Part of a small language model's weights.
Size: 9 layers, width 640, MLP 1728 SwiGLU, vocabulary 8192.
Architecture: rotary positions, embeddings untied during training, normalized queries and keys, local attention windows, paired heads, exclusive self-attention, normalized values, value residuals, capped logits.
Training: a variant of Muon for these matrices, 907M tokens, 13837 steps.
Each number is 128 + 32 x the weight over its row's rms, rounded and kept within 0 to 255. Layers, rows and columns count from 0. Numbers have three digits each. The size before them is the row's rms in percent of the matrix's.

# layer 5 MLP down (transposed), 1728x640, rms 0.0374, rows 1401-1512, columns 200-239
104:085108146125173194097071151087130094027116155142140132146122203159175111103136104106128106131137099117113180080162097084
100:109120137112175136111087125152131187119149149142152102112128140155149126052178118109105140066110138097158095112129132159
101:111131090167189152142146128127117118066077127134180137128107066155081124148119147141131135126074117123154109112152083071
096:092062102136137103105119129130115126174180175184123109139105126089091103178087089091065154143127154148186152084132103142
112:161100116111128116158095134075146145089080168131114115101158119121130114174081189125117121131066087170098113113137155125
101:159110149087091095128111098139062109120171122147133167142134081084100139107091174144142097151116179120118116120138121153
094:146128115135161139136083086121098074128134099092180129076120116160131142162166198140066094116107112122108128147108148116
101:154138145124116166115157181175134139178176092108131141158122112172133147125153172154110161143113126163076102129179139148
111:169172145099158139113106134191088200113168114123099097153145085171154113167114110137132108044186116132071101182138134139
099:186155154175133119174088202125168086137109140113112109118098158128210103077117086137166110095124118201103087094040088125
104:090102126112168087148104108179120141125155140120148112150113153129109171051148134122130113132161095181139172078124126108
108:139132126189169145094114111150101146131112108178105106130140078088156112158136119212161147129133172128135136070115142082
093:116067112085109067145107151171123120055130126146089131110128104164070124135096112134169111157184121158078095068149126087
110:167170114088099138140164075090166109163077189089127086139154094112108101159170073073126130113104120146146094119170092172
102:133140131132144113137171073162179150134163144162144164112136150132132162124137129158176129082117108108127091148186110157
098:124114146096125100069138165107167152118156143028110127107158106006139109140164130166107106138120139165124118112152147117
105:106150141095114153061146153141118142161102114098107180102134164151069136118161110129099070129079119138133167136069126075
103:059084181104118138093120146129099148103152170105113164119196158132121117138186128163174038130104127140167165082099110150
095:101143127104128175159061108126081065182179110140189186086139100110049131133129104135141091159083083120149090103140114127
087:173143098046125079136172102142202120170090175129123187102110133134086074094132121077167150125168146201148123134117127099
100:120121105128144191125163137147147138091096087175140157136084110153143083118131039153165102144146145125150108159098153107
102:153111111090125140107127085115181097101130185118108100164099130089133140102132137129162123160169085116132139106115135151
102:112109142121176135150096175135160137117175164184094140108136242126148146118129148146161114062096178089154163088056129140
102:172117124168131166127139128135084142151145122093157128158150148072090185138112082104149119136104081116153131080172042172
104:110131131122094156120134150112121097072116149190118086174223147210093133117168154140095078131174119155158140088116181182
104:078070106154154163094125101130120135096082162098149124125063088147158060129122092116117134100150131127149111123135097187
102:229116096095170126181084112108108101137090169098116123121108127123128118104091098123139177139104088139133095154140190169
102:123099165122091126146140046104168115133162111098078068187111186100152168165068142144101149187094149090108137121141047132
102:013112167113177058116101176089144094133141153083166101080098101145207051168156114106108124181208128160152170104082159107
101:136136145114091111132158116079162120173139111109168090142119093183113147134144127097107125155202151124126101166148138174
104:108100175134131149175142146100126129112138119152134137106067138138103141098100127062148201181131120153146105175106125125
098:129122130070137183123109106119151168142158122171158220171154105085165152104170101171112135217167155093142165130114125097
101:108133149152128149116109116059119140125131152102095173091115079141058127115106146134147183148147090145138116114148076089
100:135078123096175175202115147142107121104180103106115084119112146166158075112120168054138166092066098090132140151107159120
109:044127073126117156167132133135191127157120039175126165107166135209162133120074127134126168158135167082131096112113146187
107:129141182136094107121118102148129107118091133118149131156137072069135082138160080162145184159186149169137102125163123088
092:135087152090146115115156131193189142094138113143110159133095126066182106063101143141115142127087147153125073122140077149
103:126207099121074123086141161126105056154155144138183112197101117143131175107117120111087160088169115133117133096099156127
106:138126114128117141177149164154113117152111154129188161095126095164117128150092090126138073137115151132136129180164090142
102:088092133121167143080118165166214091144095116107077132101103165149069085159147164100134142143130098125125090163146114163
097:138074160093103158139180128139175139158069172226158090114116137080093108144100155063142080128049140146129086134156127118
101:160102101097154145114127141127117155096104167121091102147131100097171126164116173128085144106176110170123153155148171128
089:138115175109125158134103119133159151138172135099087071144154128150157192135122157106166115117129143112152196178082131090
097:129103156157171208127100120174129101197136145108108187115142160164034117092072136147161085093144100130133105031057193120
097:130130093192086106122135135184117105143186144127096161142097155099157092113097148103124137130146095139143122168146096098
101:128083143167055112171116107151104089162105117123139154191101132146134112160100054128107083107123134167177120178151109118
101:142132120119116154149137145096160096115125108093104115096144144143145197100172124078149155135113147155141150156165129087
100:104130152156108136135132163116155143123144113123127150107082073145117112122075114101130080167113079131139094096115133196
100:148117085148165164136090087167144140130153136110131126136127095106130149169100077161121134110176125125121144135111127154
098:095096128139190213118157101151146111127130076108120110175135086157074132126145137152139155109093145152127099148134120099
101:153108094101132146135129119135140121165135089171126135098113108102113166114113132126136179147110103139122135150124101053
105:103103167129127105184151112111136115152110072140085090053128113145085160094096097095159127126097058172156192112102188127
101:118177101122144127143084115096127110175139126125125206108122180167132186084110081162088174146140056097111071152086112136
099:077135149183082137107100140111135145096097110106129080127133119098135136122190133125201144165133133206182055076100105154
100:106064122161176166133116129124133179159085076154112110122140148095193110062093120087132115121099138138138160154099144113
097:140161126147108085146150099087052131153132139109160096149087123124091161154093083141099114152131132064144135113109148163
107:134116159116132115111134040138150151137077135177138104147117112119121141140216121059148110087098078104160095081100194123
101:153116158137157041151104123104089170080177121109077078077090091126092135055126109103204126119093168167137129137136096062
094:156145098071137131159148123093160121150119136091059167116153126137158125176150081128167099203071129179181101134137090123
090:074168130151098128146144132145115193148149145142141115171146109118097070135103074133166136099162162105091134114096096191
103:155104122104091175129141112088081095123113134150108099126119120093119123131136083121130075116121151124131110140154088124
091:160117175082123139113121166177121079130124141121131153112166135115124145131112123144151090078119094134155136114110136109
099:132120171129207227117138129145196149110096107088182089126144147135156134151161162142087102141189115101139114125122130154
102:166146119092127169125123052088146089084123130112179083141060098136156146118113127167173139154136065082108125088124076086
099:122153127155137109122134170091108152132058137192091135142132120125124111153146171141120127105153118108183179161164129179
098:105131121091155130110165100102104081141101102108066078127119152118126106154101078189076127158141127099114167073112137091
104:182108086150117146152117128168093109152123135147053079125114134135097152078173169099102133132191132130155071171082093136
107:163194117127137109136103128173120106120162126156152176143151064112147112078148134153102066160130132107122139172152090168
101:175155239116177128138143068136112135131120107139085043119183185136103150144145132164139097094083193113122089134141148098
101:142101187163139156100189137162106141123142108083038115131130136087170142169139101144139113155193154188177112122042209163
097:136152133135118133147117156165178144113082148072111146085114138137129106101143094091124098170122134178102072110054074115
099:118121112114147186130138107107087125179053075158140124112175108127099147095151110157101072107119155150121142176133159093
100:138101164167114164155127159058103117119122104162081122109150085120146149155175113119177106089097168139132136085166086170
100:119119073153156133144087188117165118124107093128157097112158139090112170145117110097081112148163121173151149196118173110
098:170130187110105096145075037128145148053108156097193103092201097151125122061148105145127121147152141118087101085125105073
103:076148130153116159149130148199151161072131099085179154188124146132122119126139120154102092096127080111155122168102178171
096:151130149110145179154164188093116161156108150185129158163169159132097104118125144174093155080110099100103153163153102148
095:115157134068126029136076152108154141127175097116162126080112161142150078127116123136226172078088129168142144138152107158
099:060126119114139122140071110129097150136161138112121121095162126117149141156045206105081162121126107083122134149120165139
105:160140155103145132073114255113137064117133124145099126130175115164108195133142140113126159138115137144101107134136183143
101:101127100117136183116110228122090108086143128135137105125128151133053094148107129152147067143132122127104148136103124102
102:144159095152079148131081133153090167107085102096053155167110112157156156127132062141137177103171102107100141121055139209
102:137127167147127122033179173100088149068129101139178122103144095143101121124128108138097103089140078144144142152092128120
100:122060124119098168135179155134109193123160131157132163136158137166160160118087156089150087149151128156107121103135116072
091:121166106060139121119119140139134184073066132089195114162192156119164084208095149068135124116129104116222127091159189128
098:136094150096162132104102124063147062067141081134104137108072114147132171185093066128126126114091099078121122061129120150
102:125120085097088140087184129113127116154075107124135107084119128150084098113147125120116106119124110141108147079156100100
096:113082139167144131129094144116154147172135119109171147079157171131104127155108070091113132170178068086080140142155169155
104:146114146162095165095091091182188113158178077050163138105047149147108151132188130113048149170138141115140109120168124117
107:081115134124112151207133147103103079071195139122185148121155155169122146080122140109097136149166176118156042145132129091
104:160156158133150122102102136151210120153127085055137115184141082169191149183140145181166171122146143164134150139139055053
112:144122142119126120156212131104099128151110099082084153136130085157183192168166131168123144115137135119143096145166107098
098:117129113133077104131137137123084086177163093154100148177149164121120135142108138123089102161116115152145118139111166153
104:110133076141065151107180157132149090095196165124107168087128093140087140129092226069102098106172097118157161078152060167
095:168167110163154091063113123098135138146157084127089168057161077112114104129133153122132101107154119082180154074149104138
104:066080123120183117205115097144145120159124130120127149144169118124136180134157197141150081106117148130160105132097106187
110:088144050117104141120185147132173084027155097116167083135099133149088161132124110153084138105101149032196100102078165098
100:176133110180165161123123111167110149093157114158095166149148097171072104199134120156081184172156109036142139131131100171
104:187164071155129084043131182121175105140112143121147135101114125159152136112126150122128162155072200130151138150096095128
101:100159128160107150160098163046137145182173109091206115155133093136117111058171122140151119128127118107117183143187161104
096:101100120145144092208134116120109144173134162138128131116144029135136093074075222161127157132149152165079145064096071137
099:087156158133128124143106149093149141141099065132156143168133114147140138191128101125071089110156107129127193129093132067
095:151082102054137149148111175094187130126135120098169074104176104171109153100144140152117127170117115145111120113121107153
103:102128133120074118123098109220139126169035111128166145167175110180117167091006122127176131158151110104148143143107123183
102:186106158106132107133096099133134132162174101128144116105084099087066134173158132062168104131113130106106133175157059144
103:084156120186092119167135077155148136129144088122117139100097107111159181075092150116075145133117149098148120122111153129
101:114164172126122158151123116125155138113199117178108167099152168148145133097151060139131118071118114149118057110119109206
101:145139126144076121138057143124140201090129093116117132172168139143114176125138148119072172122199102082117095080146081148
103:100153129154064121174086125131147115096136154122144055136117077120094109157110174083167174191156073148170165044175108107
100:153154135090116091145151059168213090165094129137146224087120133178118154118207171126154104122128118133130150096176118092
097:118152125200116106155170095113090148131167123169146135168141140126099130127100128083099080065114156110138118097148132115
095:128083101133105136095093109214135142128181139178111109098136120098147165063121106075174155079178112075127124100132112100
# layer 5 MLP gate, 1728x640, rms 0.0412, rows 1402-1512, columns 200-239
102:067080128102127091149092134149157155138075084106160178122107158156168085161148177111107131192136136081145069140223105102
103:101112078194102133145107150113160114118155179168169154122125091173151091083162103128124159181086166132130157113175127130
097:094118129168103183195115164158137201149154120112159095183101117073158118142109132086131150156090161078133103185092149168
113:158152124109085110206127158124118120115077038127116118108178119138179176129186123091110175117140160072141099101125114125
101:131140128167105102150166091150095130097207155089145081109125156160138066109174168164074157104078157154179109167156172139
097:118185083101118092114132088168134096101137066089102168131134123106130128115083077144127146099108099110155110166126106152
101:115138209142157168123139087103145114072129127127157157131149121095143130122104127156164111143144148169079148125124174096
101:082124087119128124181160138137126065179186121146171166146082134107114128131127141065160145190160158129133109120121106098
100:164149130075175167120134136136137089132103088115170118071120103093146177150120088137094131155112135084102111174088128133
094:129144173103205139152121089118143109213175134098116073117083114155147096116177091133101107194169129117068141082156093121
111:146172065098148109145091165141107157139133089172112210151140140118102104128144135192125135162120142098128106177112126129
100:180169167103173134100086126123144121126091154168129083197090171141122112150140113120085110076095154053160133147134163089
098:060103128173157157135146102069134073138155107135144134199141119140144092105161126114141143146121163129142057040099091057
101:094152137094154107151160100163162165118102121156232125118098124150130094147141132128135186109143132114171177147165082170
097:096120120138131097123045128118157102150127182091095141113118133095143101078202116147089111218141103123176143122150172100
100:098174088111120070174116138132118139083078182157114144052182152103125071133107170116110141123164083151089093096116117161
100:138115153116137158087128151101114144109158110098133148155108117148081106120138103060084142149115132120141103172150113159
097:160145115158102190192154103114165157077182106095147053091112082119164173123139152086109149069172165091147086145148150124
096:154113108131149131101061143162094105166141141084129116140124149135163124180122126140107154184134189148164143169151100115
095:123138088134074139111082177156144101140149115132135124148108098117110150131093138101061166119125127092129090133143165145
096:174164173144157146131123109128081083100127114105108124109168174094174139141118127191104142125144128140133124090177150117
099:133080070118070179156120128124135200111108107082176073170142145105103096132165142105091113101084148116114168079147071129
096:114121105127138148117202156097115166116092090136139133101164147104154181166167169140147139140099107153170170143108126122
098:128129125118106156100142137114077122131201064104140121138144143099150162127090073140116157051116203133104178163128166121
102:108071132110084120093178176120135138154123104120116156134140119147130160111169163131153166110202123085183112083088065137
102:055097149088147118109091167110155128088141087147120066123097185121124134125143149167094114138061061135163143109103134132
102:173134110123138153125146105150108092100074175158160167136108096169166135148128156155055119091106116170126124123113129161
105:103098152136123072072135077152152152150086144156144095165126131099133161151126141172108099141106106163085202127059090146
102:079140146110143143097112133198132091066121149100129169120091131123161090133114095070102121144139148116105091145142170111
101:104130170105091123100171148119114043071141115142131096135097193150150158170182155108124170146140092153114108155126084099
100:142116137143125112224133138153105121156045194123174167075095143112126204086166121099120143153123120108102157160108110155
097:142146136176104147172148101149126137094142123123178143164157097160099163145126144084090091112123084079146099169135179174
096:120115071136112159125089112130092131163097064101109080127134138103092154162122113119139127127082085142127129149025093134
108:104190130125092114158146186160169029119078139061084139139075097115129090088044141155115131117064098057127112128159102170
099:164187145133198123083140155137139059167097118099142071126171103114164191115132146078136140168169167141097137045134089138
101:081100158123169110121157151135175129104061163090116118070132122155170213164162121153103151076168168156166125071055171138
102:087185144155092157138129080186092144177110101114126183084151154083168128180140127093141173162145108065179113123133168142
099:125132135045134116056121104171069141131131107096158095137088109142079091123058122121157150127146113122131123170044158124
101:171153121119129138161141151125144161153120175149102090131140122146094099101068088158190164168089134166052100150104145114
101:169155141168129197140133089127142066131090163191048076104122105143154118125129088145117121075090126139085081156082072132
098:178091169121127088079130106066084207162122154113133182095141153160138102160076094162153104157080122164132144153110102087
102:146159097176174152179126120226131105167115104106141092147080101092118096154113096129109110137115145153094075146159125154
101:157102087144117150160126112105145137195135143143152089097108137123106165132117126189161127166158144103132096072146099131
099:104096115191087072086165124165164154168128147152180168162139042123182188049161132132133169170096088178053077115180160095
104:087127158111139096170144110204095136109182078139155110161133148195058144142132160084155131125110147134095107111112134153
099:116146074133117122068166111079154114102117130170161105127098156180129154099126092077141117112149109145182169143179036129
094:118120087140166121087167068085159148154117173088106151109159152117128150140103120212183176129135129044174129180174106156
098:096114115130129144101226148110108144041148109102116148148101125068134126133153222091140098082111097146160073114178097113
101:144123156085072074097090120124087097114163130093112132130107068117097125137149126127049143153151121073145166114137155132
104:105108131113093120073123132185090105140127173182140174162128150126142193105104076115091084126089192197124100118127080143
099:100084076198148114110134120100098178139183165161051088118126081117146114091154168139152158118116161115156118130173168110
095:087101112171085168163201105190126175129060151146164118194126092129174088112148146142124146109143121143091061166189097107
099:132122126083144178132173181162147178092142203103145133167157127164125193194117183123107138098146146124174170162111096111
099:163187158114145164109152149091153144139105118156166139154107162178158193130200139163123143100135175114156143081137104190
103:081091121152134092168169148116150137074179138096116115105153149099103132093190144144105117112098123085061153147129119150
102:115108101104133069134184127107086118107182082085104165153153180108159111198108186097127110128180141151154088108153105159
096:108076117122159139132157112148093162122122118144170147120129112153067066088100109140076081138089184134084151103175121104
098:083167177156153061164124165120124108150122080125137095118126109098133164096117101105151157092104182154172082177116145154
100:125144161192126177200073079139144123117089164092119102106160131148105166085164140124101144109167084136140160087180174173
096:077102140093107131166184142131098137095088180094147098126154151145149139136121201109109099156152133077126061138190070167
102:158155096109112101183118139117129128143133109124081107158095126092117145112147055124104111105097161163126134178114070094
101:159182108093157141121175166149160103112105103075123127147082115211094158093150176121131116122128134164105147127061125082
097:098097110100152153119112171136161123115125120081132106135109106110125139156155121122098096111148105094117104120180058172
104:125162085139157136177054229087136135141148181175123083134103099092057119124161105117116168150140124141156178093151090185
100:184055131148107121153096131149108150153062132181127143138121145139115142103158170073076122101111176124119065115120142151
097:121125127122134111168171135093102143108158085157151120183139101168136177090140091103114088178164127133113137160125081093
103:165123149138187143121099158160146113159113104109148154141099121096152173145084140145103112106097138121087206136087142194
097:144134197101148085107098114118139094177218161145083172131096179126135132094139128082183146078092120130187144155156152085
099:141144140215114112163095140166112094156166100168104137135167128131109146107124158144133160142147169200150151164129174111
102:158167156193082138129122098108174106108149154085130187129125073129156124157145120115132179130115139108120139179090134153
095:121075169122157120154146143107133125118183077104126132111125103100068092160113157101175127105165157135089097095182073115
101:085071165078172120113100121071132111122160129116137091087071131094096150108116132107141097135091145119151151136173162114
106:183077157141135154132150133113179083095103097206114107130086141090099141191063096110118155067134128126103096093106113156
095:087116092121081163095086122125172133089138138158186139049138131124061169092135168144144132141148043156140125056089100151
102:139147084100093145081094145154171150083108099056066111116132123172092141125070150125149147159085090158129102122105119124
099:092146208081140110157177130138105089179098132121075085109148138152135170114155181183109077097087167072103116092144143112
099:071094161076109179175134116083129124092125163113109093072193167104075123167104138121151119198133092112162156113128182177
102:134176085168107053116113131114116151078133147123125110167135134081098053101097145089135100120116169099079118153086148161
103:078108087165099109076135202118147135160135112186182106105112114136066111148108166061178144097106114117145132106118144155
098:068119128154180079184085136148091116135134076157132117095106154078095135179130137062152154141138147143176137156057106195
101:150164110086103101112109158115171113161125157136152111083141104140093103154143176161106143098122096116121117063165143076
093:108152154178167149130148135083125165136159130097143104112112129179133146138120096062105160172087088140118122121105147076
103:114102113153192118137177098125063119155131144150099176127151134110112206138058137136106178058193140131115156119109125077
099:082118088095160086163069117161136120169141125151149152133121137147146121077144182128190103090093166150088178053133116181
097:189168125131150116152123114121123108124088192093159142140146127128175122119118087128081177103144096088136102125138148084
104:111081102113126095085159132131093159128124110196168167112085103142114069148150123155111175096223114140091187154170121068
098:119094124106122079159073167143164176088082125139128147164114077166123104058148128138102080166037104181149140074104160142
099:123155181131134128195133119045152094194149084075170174171085159204125102198145171102142099171080100086122172095110105160
101:140141071129122108157110176113164075117108073088177173128141121133097070068174151139165085116193143133121167129098105116
098:182153135180045148140108136112165087159178143148168142131118136108136097119094132102152170153078120130066181137120114122
097:117144149166115141109067092123090124160134074140106138092097165098100147103079141131139107231115148162147090116129131102
102:106169138136095159134073075121167169119099154081079153133119106142146112143149142186166156125124133096099130133096136101
105:115141124115147142144162161095189106109140129155135073112169102110147197132153185157144129114094061127169147154096183089
102:085137108150074161122114152123064125136107127138104164073184114124147154143144191091141177119062129092183102057154148123
101:161134084119121144185173138127166126111109162069095117144123088076108068088107133108192083213101110190161109094127084075
095:111108116175126119144160066118113154197054098162154159144122154087135132163116131114178131164174074132110098114106179140
097:195115103088110132096138127118137072085119137163148102108155115177138112145103135094183157123152132121200119101112171132
099:150131094136172152124092155073127111166106096091130127085084163111108146191162083186160087134183119146147135158141148105
099:141164152164130185104160109184115130133139117088122113126147100117075140151149140168071102114097095112154141132163165131
097:101117114136129142119075134138177137140096126171127142155136133130115156087041170135090155062140136126063116174124150146
104:111131164135125107137128139099141080128149098176078170140088112100136152118123075096145129138099080160104160136125145096
102:091066106137160175082124152116147138175100198156121180132099119158107150153103150149155172073138140182141112125121102176
097:080132087163102139096106135165151124134103099080158206130154167156140142091107129158077116108180107163097154151089124146
102:154103153138164132081128102102102099134090149161180094084163134168091177158118192167137184120091146147123058130133128164
101:190079143050101058113135077128124083112122116109139162143132094078123126109152122131143149184123099160110093162190115078
098:167162116127137191181107127130118114151179149105160085189088121147143108100147130103176205188175114142092140132108073093
105:087114170130172183102104137104167165105157156100131132090110121086136198129112117132206151166157123158134129133136169090
100:079145113173124109117118118145141117129135166159112124104182186163066083148128108119116120140110128176100156139190136087
097:136090133136180116142109101143100151106136127061117151196130090150108141118149111147107109139065128112071112161100179097
100:120146165048121146131134143103107079111169181131121104086192106140101172135127139127176083119165162155136136116147176096
097:159107093130166152113120182117128139124092174111114147131161141112128165150163119126071091134197136132162117116059118087
# layer 5 MLP up, 1728x640, rms 0.0429, rows 1402-1512, columns 200-239
102:167121151157129116113082126060111138082083112159079183176156112132134084136134125128149179098175157103118161147094120093
098:092155188116111100074132124152136112155118128089123078136112176197174111081133132110095152079128158145132102136168140140
097:096179062089098087157138123118117095096116113132173139093097129085151159109129104155187132104134134149179096118059139126
112:102108103179040107197090155112112094128129100106104134133086182118140183111182105072114142145101126111133087124141103157
105:087156100095180127098209120133121158162079175112069129114140107134151108174128133146105066159112177160138117100132086144
098:069130124126168119121114091165130085146168163141102173188174169076071035132153065172154155115142123091111099145115140156
101:086126154148158187086154146103114138207131155163151143187125158105192090116121155110099112136071164116154121168115104125
105:187148151165157171106177183087151145091123145149121124177142151169126189098104125184167157121073129179114150154168155042
097:069183075131079168126121144152100124190116114121134108105136137129160088125111142142155112124175104132108106114126174102
098:110134103107168091149142161042113109081074171101112123131108075067184079126123175118101137112073122164163137084125194205
115:130098086105173119121142111125113147045128104127170161124119103107111125158101109162155139083107229161115128099091110170
096:178162166098166139127099090148110145080065132106125160082191113144090159132140165174134071139092104157137104114151156134
095:117114156120188135124176141094176116121087111156131161112136138087106153129179100123159122134050088072192088091100134067
096:082133135123112108127096120149115101178094118134100136134093184100141076160100186045111088103155170165139136138100104127
102:079066155116126146106129110143083153157198165152137132135140083130086150120174119135160132156132156134161171145136146051
100:174094157183122140082089086148129126138121132130178124158127134170153100135122137118138143128145133198093123172167156150
105:121123168157169114153139169170150179125127141142162155146144090089098119066152121067070126155095139133102098164121123098
100:113128104130161116072123177184052137122181100108168151184142108154156133067184176072131137147103132139145095162068183088
097:114083075111179071128087090151091119143126136070101136137086114146147115082181165194101141110109112107100130100098108092
096:139095070117223120164133115155115124167132066107109081089102154163157108123133143124128181167134112162154155138170087097
103:114120110124108168096142125156139174103090111151150134128166119153158137141131093085053115104089140123056144177122121088
098:083114137127099101090101091173155148115170166065185160121177098168158169151134104097095141113186124157137187069161094140
103:114134097089164138134099093167096122111117123101088112145185070134117142119091171096101191132083101065075160099127143069
100:124089150145158134103090128154153180113147142109133129110118109103140143125100076068139186116084160126125137145143139129
109:084163217123134135089117180118081114105142147137139118148136175184165111095141116141092116096162132097151129179128151126
104:140106098169155147142168056118069098129098094104108065160103187119126139119081097115162178111102104076090174157111127150
104:093143135106159157099102144086126163113125112114101110122123181160137096081157125165153166104129116112073111135174112110
107:080082118123145132099110137094196068132068080132157140120119144171141140110124141171135115118175077149090138146066077118
098:174143183164177149105102170100120138130125150156091152114124173150170110157103125131199067099113148168159088130144156148
105:135139190068153091168052123139164099115163122104072103117062067094176136182123139154102115113160090119091141146120111144
098:096180116106111134136135179109098140099167145086132070087052135111131174189164145131116202076099127162062107116109121133
100:168105148094123194092122078180146146105088160083104143202115138103147107163157117155133142166131124193143071139165159141
100:079152143121049131104157114126082159126125164112182161125127089125198063199158130148159165166119084137109121111147164146
117:148121174149159123070136103152123145133085154156143148102151091067151066108085070113081117098169116106099088144168148131
104:133102155113139118157174199134201151131088100112126129121125155126187093118119157098171087116115145104162101108129168114
096:173116108093128096163144167068139115108106085182160085108106170121077113100147110138139107132149170168161178099095156132
102:122186098138147091170148096072105128098143150164086129112194159133105110125119106129115163140169142112127173183100146133
104:131182146108141127100135160098135174166150140162156130165123101149154108151161173174138142102126140088177129084102098121
100:146147119143204076131141163111167117059108110121152146130080112142179134070154112164126154102066092082216136154098106144
097:140166109119146141092111108066105120066139178131067174177155064175105143076112125123152149124086087133080072112068167174
105:105201151115116077087110170129152187101183137106158178136073128180124118127118153091174130134143163098078170164144158115
096:150126158114106130104126086078073111196141128141095160129148163165147096103157110153072174139104172091144076116104099061
098:166104107120117095135168095116164137114110115096094175106200185175116148164125134114106140099126114120144138130151129087
099:172151111069123093102108102144122144163153120198176055102159083158132059123044094209125142155198094099083151116185080169
098:125100106128110095104116150151109182106104102151118110111098105111151185124173179136155177121127188111086104132062120090
098:106159125128125171116127060099149121159147157124102130149131143088140123144123163126114153087154141110107167073088170178
104:108152122123084097186099090147119115105145084115182128145087130162099102120146144152100184127058088152112106161139141065
101:110143111096113133092080120158152158151178168155175114082101125162107142132148150116137192105067145167135115119191079108
109:158102147156167115129242121123138154047131137140106116102163154095211150073140096114143104116126160181084089091152124126
100:104154168165098142108121167102148115109160091085107067145134180138114155141139095148073123129187121152156112086168115120
106:108156104102175129156183141173132085159131119165103128124177133146138077067149186114035085145088121093135140182114101145
095:146095153087142087149125181128077136166145116165131160121137083112119205067162117132153125120080137101082084144133123044
103:100117114086187071140104138176163124094191078096090166159092119115137129155132126112084107112162090146122112120097184156
098:120160134130089109115109075134086091095059081149153107105127169121151166214111063158125084137103129131145118128139101159
097:141175169129123165139087147119129104177107147079080124107187092185175084147169172151108081095147119159156075086172077156
102:134109093170132145137092195142134180065150083160142157179099111128096114082091093151137174119145115098133161139117163148
096:179084133100121096117143138103156139088151152060148151131104190137117077119026146136135112145114075112112113161096131135
100:074084140138152131118135123131031091155154137085122151156105092078163109102171098135107192094144066089131209066094099129
098:177142118128170141153128087096122136119166087136097101097086171167189174110161151107168190108098175074134131171109135146
101:087155175132146159073107075144143134092171165102148140096161120190179195150164139119080113131144065141133160173138129141
095:101135064184109176128086142144085168138166188106116181104075121123153141163124110057163157115142105176135155145189106131
101:148116144101078095105089160149110158118143132088101180132187105116132073160154130135119079104146113203123115100132101103
099:110112139062101164078099122135136147160148110189154117171113114094130094157126096162178094101157098169115154084078146138
105:141130181080080175122106152152138117123147126118141161069165116136132168104131108132111146108125200148117099181175140078
105:116150171165182108094143177075136096142131135094116208176151110122171147124199108121160078153118165173155089128174190203
100:036094132110146087130116130118106055153129151130144048079172104154135127085172052134130143122109047130118147112161154138
098:125135125131101110102153127126110141190104082148108108109102143137176151149155099134132084082084129143088089089087135068
098:066083133107159155162137142146098115074121171144150133134135146154188169054150085096038142203172113095146102159131066128
103:086086109170055172105092122099193132099077109093102173108097187070109142156131126113122088081144145102164163088138122180
097:161120109140172088049103133115122103159133167109101067140150100159198186160161121107176154125091105185119116128114175143
100:130168132138168122097147114144097087116085125093090228151094179121141108168127139164152133072172156138138150083110120109
098:181126133150126058114077073122102085126132166144071151115155135059160094158187120165097093152067095133146103137139131087
101:157145143157080181086134108106145097072093132148071139131105084134138137171109170133084134097098095130114156087132098151
095:088129060112184123083110128104124177142133122108125194170102138133177142215136168117166124079094134153095125108133122136
104:153120142139164127081155097132137153086120121139102114148160129129154117168114153089138166124125095142122145081117094084
098:115111161170143149160132081132128106186163109146174191145118150091157144200172095080082123095137112129093098086147126162
102:133116113154115126115132097178102119113155120118097116115186104069145101154108087095102129121125087143170129118110134121
100:116147135090131069156153096172094164075098169108157124145174100129178139187061159115147072165155102149150126182159156172
100:104113100052104095084104121075116149153126073133137064171140153083174160141140190080143101116122127155156172055155157133
101:182128111206132085106132113139122129104156141092105174126136128173134088062129132124099129149169123109171058157171140173
100:115168169086135124078123103105075168141170101151144103128136115108100187096087112164134075138070131140126147154141141126
095:104179186156101092156155131099161179040118120132098115154150075138190157091141093173110079107119107135171168130029149109
102:161107097165176097128176153092093100077143187137143121128107163164140101101104139128097116112145096181066134179104181092
094:103104079127136126158166123076139188123042086153159108106127096153114102121166141058135186150191195129120106069115205060
098:136100099101151128143184170079086178143106131200156076104112153147122149092119088141129182140155093152091127153155191161
100:109120099088180150140177177141108141124106104155100135177079113100183121113079169093153116143149159079156127137104068051
099:140136080166151195127099126061121096094131123165096083097167130067203117175087167100174121195079142102137104126085115111
105:072119123137192071105189142133121147101100170208199107093155121165176111152148134091180148090135084131089172159111176176
104:078127153077161151088130175130132162124155082155145109139133194179177180110103113128199094134138119096172154131077140152
102:118093156083101116153157135116144097057167152152159053125166071185145135082157151066164084124103185090128159113087079182
092:094075130199166124171126112195164111129063129128161139191097133170121096165174142154132146131161131113106117113154145169
100:158147109160111078165128107103121125164150142102118131082166128152104110185166120062140141161116123127160140173119136118
101:079112150139106126163090093085130151172140056110146123144134088066087165136096103076111113090099136140089150149089178145
097:124076151097146114117145114094139066166121085139134144145197104167152167132155171179139152140113172122145099084146086144
101:148161128094095083103160130182169155124108117137117136085141139068169146122105095153110205123078128115123120148163171153
095:134094161180150120122119156141118150172102110134089127162149136156086151122148124080196098127090174124172105109152147133
096:082108102109110131166141140082176141068156180107120142116157124138114143173141078126159101117154137118138074128203138112
103:100121071146082063127146099112128148094099134094088150079094079133092093087159073135144122180100167150091119156147150085
096:114143088165082095102168173057035079088133122108150070142111157074093093091119067149132146124132114132122089182110195162
100:165149169186117118093128166084111103090077138081121099151155160194121142159148125155150099131145112110083134132097186167
098:195119096182126103152115135137076106106164114075171158141144141090165080100127125117161094178114084166090056180155092093
097:174157110137121088160111057096142116200120142143121118178094125146118140120070141113169121147127189102130123145130143081
097:121125069142071135104096174187120130088125089109057140122091167167107069111086138137144148109097159140130097134138160186
103:148124184161148117169156113101084093117128179150107105172137130153131123091129135097136111161144145134091131110145152163
104:144124074131132146112175193109110127110061168109157107097145160082113141195142141149093137082112162151131115152088149092
103:137164145158077080157138147116076139118126102151118117113123145179101074154148205136189067158118166120120106152134190130
104:108151059134102170107115100162184128101089114135076127135099090095089116181116114131174121162180083134174131170100171123
100:086176145094141103127111165182082191090112104109085097066181078162077131120136101126142163100153201084172091109096108136
099:139176118147140161116175092135108089113183082161165092167105070120176068153143165138167159100124178097103073131148162128
100:125124145128140080057181150192124122113101154155158151093138064119184114145091110159141139123148186094111125090146127159
102:131152105108098122160127139094067084163150153139126170098111128124114121107148146144076080082100123143117131161149128171